config.toml
num_hidden_layers = 15
hidden_size = 128
num_attention_heads = 8
num_key_value_heads = 8
head_dim = 32
intermediate_size = 320
vocab_size = 16384
hidden_act = "reglu"
norm = "rmsnorm"
norm_place = "pre"
norm_eps = 1e-05
positions = "rope"
rope_theta = 10000.0
rope_fraction = 1.0
qk_norm = true
attn_scale = 0.186
bias = "none"
tie_word_embeddings = false
parallel_block = false
init = "orth"
init_std_qkv = 0.0746
init_std_o = 0.0
init_std_up = 0.0746
init_std_down = 0.0
optimizer = "soap_variant"
learning_rate = 0.0101
beta1 = 0.95
beta2 = 0.95
weight_decay = 0.035
lr_head = 0.00979
warmup_steps = 37
schedule = "wsd"
decay_fraction = 0.622
decay_shape = "linear"
final_lr_fraction = 0.05
batch_tokens = [65536, 131072, 262144]
max_seq_len = 512
doc_mask = false
train_tokens = 439200000
max_steps = 3213
dataset = "wikipedia_en"
Each number is 128 + 24 x the weight over its row's rms, rounded and kept within 0 to 255. Layers, rows and columns count from 0. Numbers have three digits each. The size before them is the row's rms in percent of the matrix's.

# layer 11 attention output, 128x256, rms 0.582, rows 105-127, columns 64-127
091:097138116136120143138142141110118118155125138123136115113115133120100121098150141087099140154127137114108117150138111147202112110066080154132152174144140156130130178142114135144149113133114121
091:126124122150126090146139119136108122133158111140137127134142096125114117136140124113155120125168118141101138178126161139123139163151149130173141131134137102102093100158137139094192092121125103
095:131125123124111119137134146133144142114130126128152140121132119123138151122116101132126105112126121192103109153120073092150174109152182124154097126136093108111142134134118116069103174124119111
085:152162125152113146145126125135099123127155116129123157140125138145146099118135114105155147122114095127096137170150117172136115131094140112096128092152130105104145103163081104161143118116133177
079:105127144129112111120134154117119098170162109140114121130133103130120119133168143122151147142108108087102134121115113114137126092123145062130108117139133113107068146155120107149143118127176149
116:122119131118125134137133123124121119112127145127151129120130126142128131122137141121119123112135151160123094068202156133143154104090172053106142122171131146151137114111142107126123125133130115
103:113119120139127128133121124146143127110127149110105109115131135120117115098118110108128124133129137116123132142092156133128182124118202138126101162119119088144107141062132093110063128134108168
098:113120127104142107123109126113137122127111144124143132125118108125131131126137141146128154146116138139120086093153155129116188169111106143164128199149106104127135149080096125138138141127173129
087:128140145149140128124141124113130122116141116129126115102141138121139121131138141148126117142128145129140082106126146122130110122135171070119124122172159176161056118111069124148129104187143139
095:127129123125131133106103132129132115114137151137123132139150123117108111133140117129119121122113093152105080107098131130133144149127085173128064164159165124137132158083139176108096126130139125
106:138105139145105130139132115123096131137136146104112134136121153139116142120134123133116118130120111141120156137147132163137085126168170177127144161133066111090159201119169111115116087128100124
084:140127139146124117160126133135151144118112126140136136139140139140148137132156135146123157143098109155141137117134113136066142184131130113157127130162117164134106151110062092176133120066119098
101:114129138127141153120125110154152157092113140114129123129137142163122130140136119122140132123152163113091123116190117168085126104118095147092142084139132127102144159123147120108055157119107162
120:133128129128152124120133134125108132117137131115135114112127119122136118143131158158137132127141108129126127157148141093178085101072146149144127147092105134152134057104078155101160130084103158
107:117148135140127135123135101102118128115127136132112136133136131118121138120139134141135094114100069097147128115154096161170141128080172156113124126175098117170101115118117061168126125115132144
103:130148134130143125105146108099128150122123135127118131118128132125146115133130129128147134137117143157106133190160088107169125132133153130131172088152087169114099158094132099166106160142173147
093:145086117142126122117130101145146130120123111141135139118124115121117149129142156150119147123111166110111107105125146114109109122110096098137132143145138118048155076142140082082124166107124170
092:124136127110116133132131155131150136138133123119127136131102137135117136142140120142132130141120120154204155152122149183136161110119093184155148165102115097124130127138136107159082151101130128
111:117115121129117144148108110134112142140134147147121133123145111129119144139109131157112124107120126068133096120171112081081140154114158118101125092117122099123142131121086167136143064104143102
087:133137119128125151124126124134119126136126143147146101119102088148109152132139122109134155130111143119114179159157146117137072099116078150097098114147115135118140138073111129187147128108156109
094:119113113127120130108153117123130137145128135139142144120118126135144117149128117107143124144131149176151117126156139165104113112089112094114142078082092180134068125138147134153118115154189165
080:120107114165119136118125134129116127162114103104132123111167134121108133129161139135145112141105143112150094118076126109117139119084129145116144118099139136143135107124088211123112119127082161
094:122141161152133135125143152126142123129154136117149118122143129109120141115136150118142121145141117143198079177130108095135133117126153120111122165152108200149167122065135144145081131133150133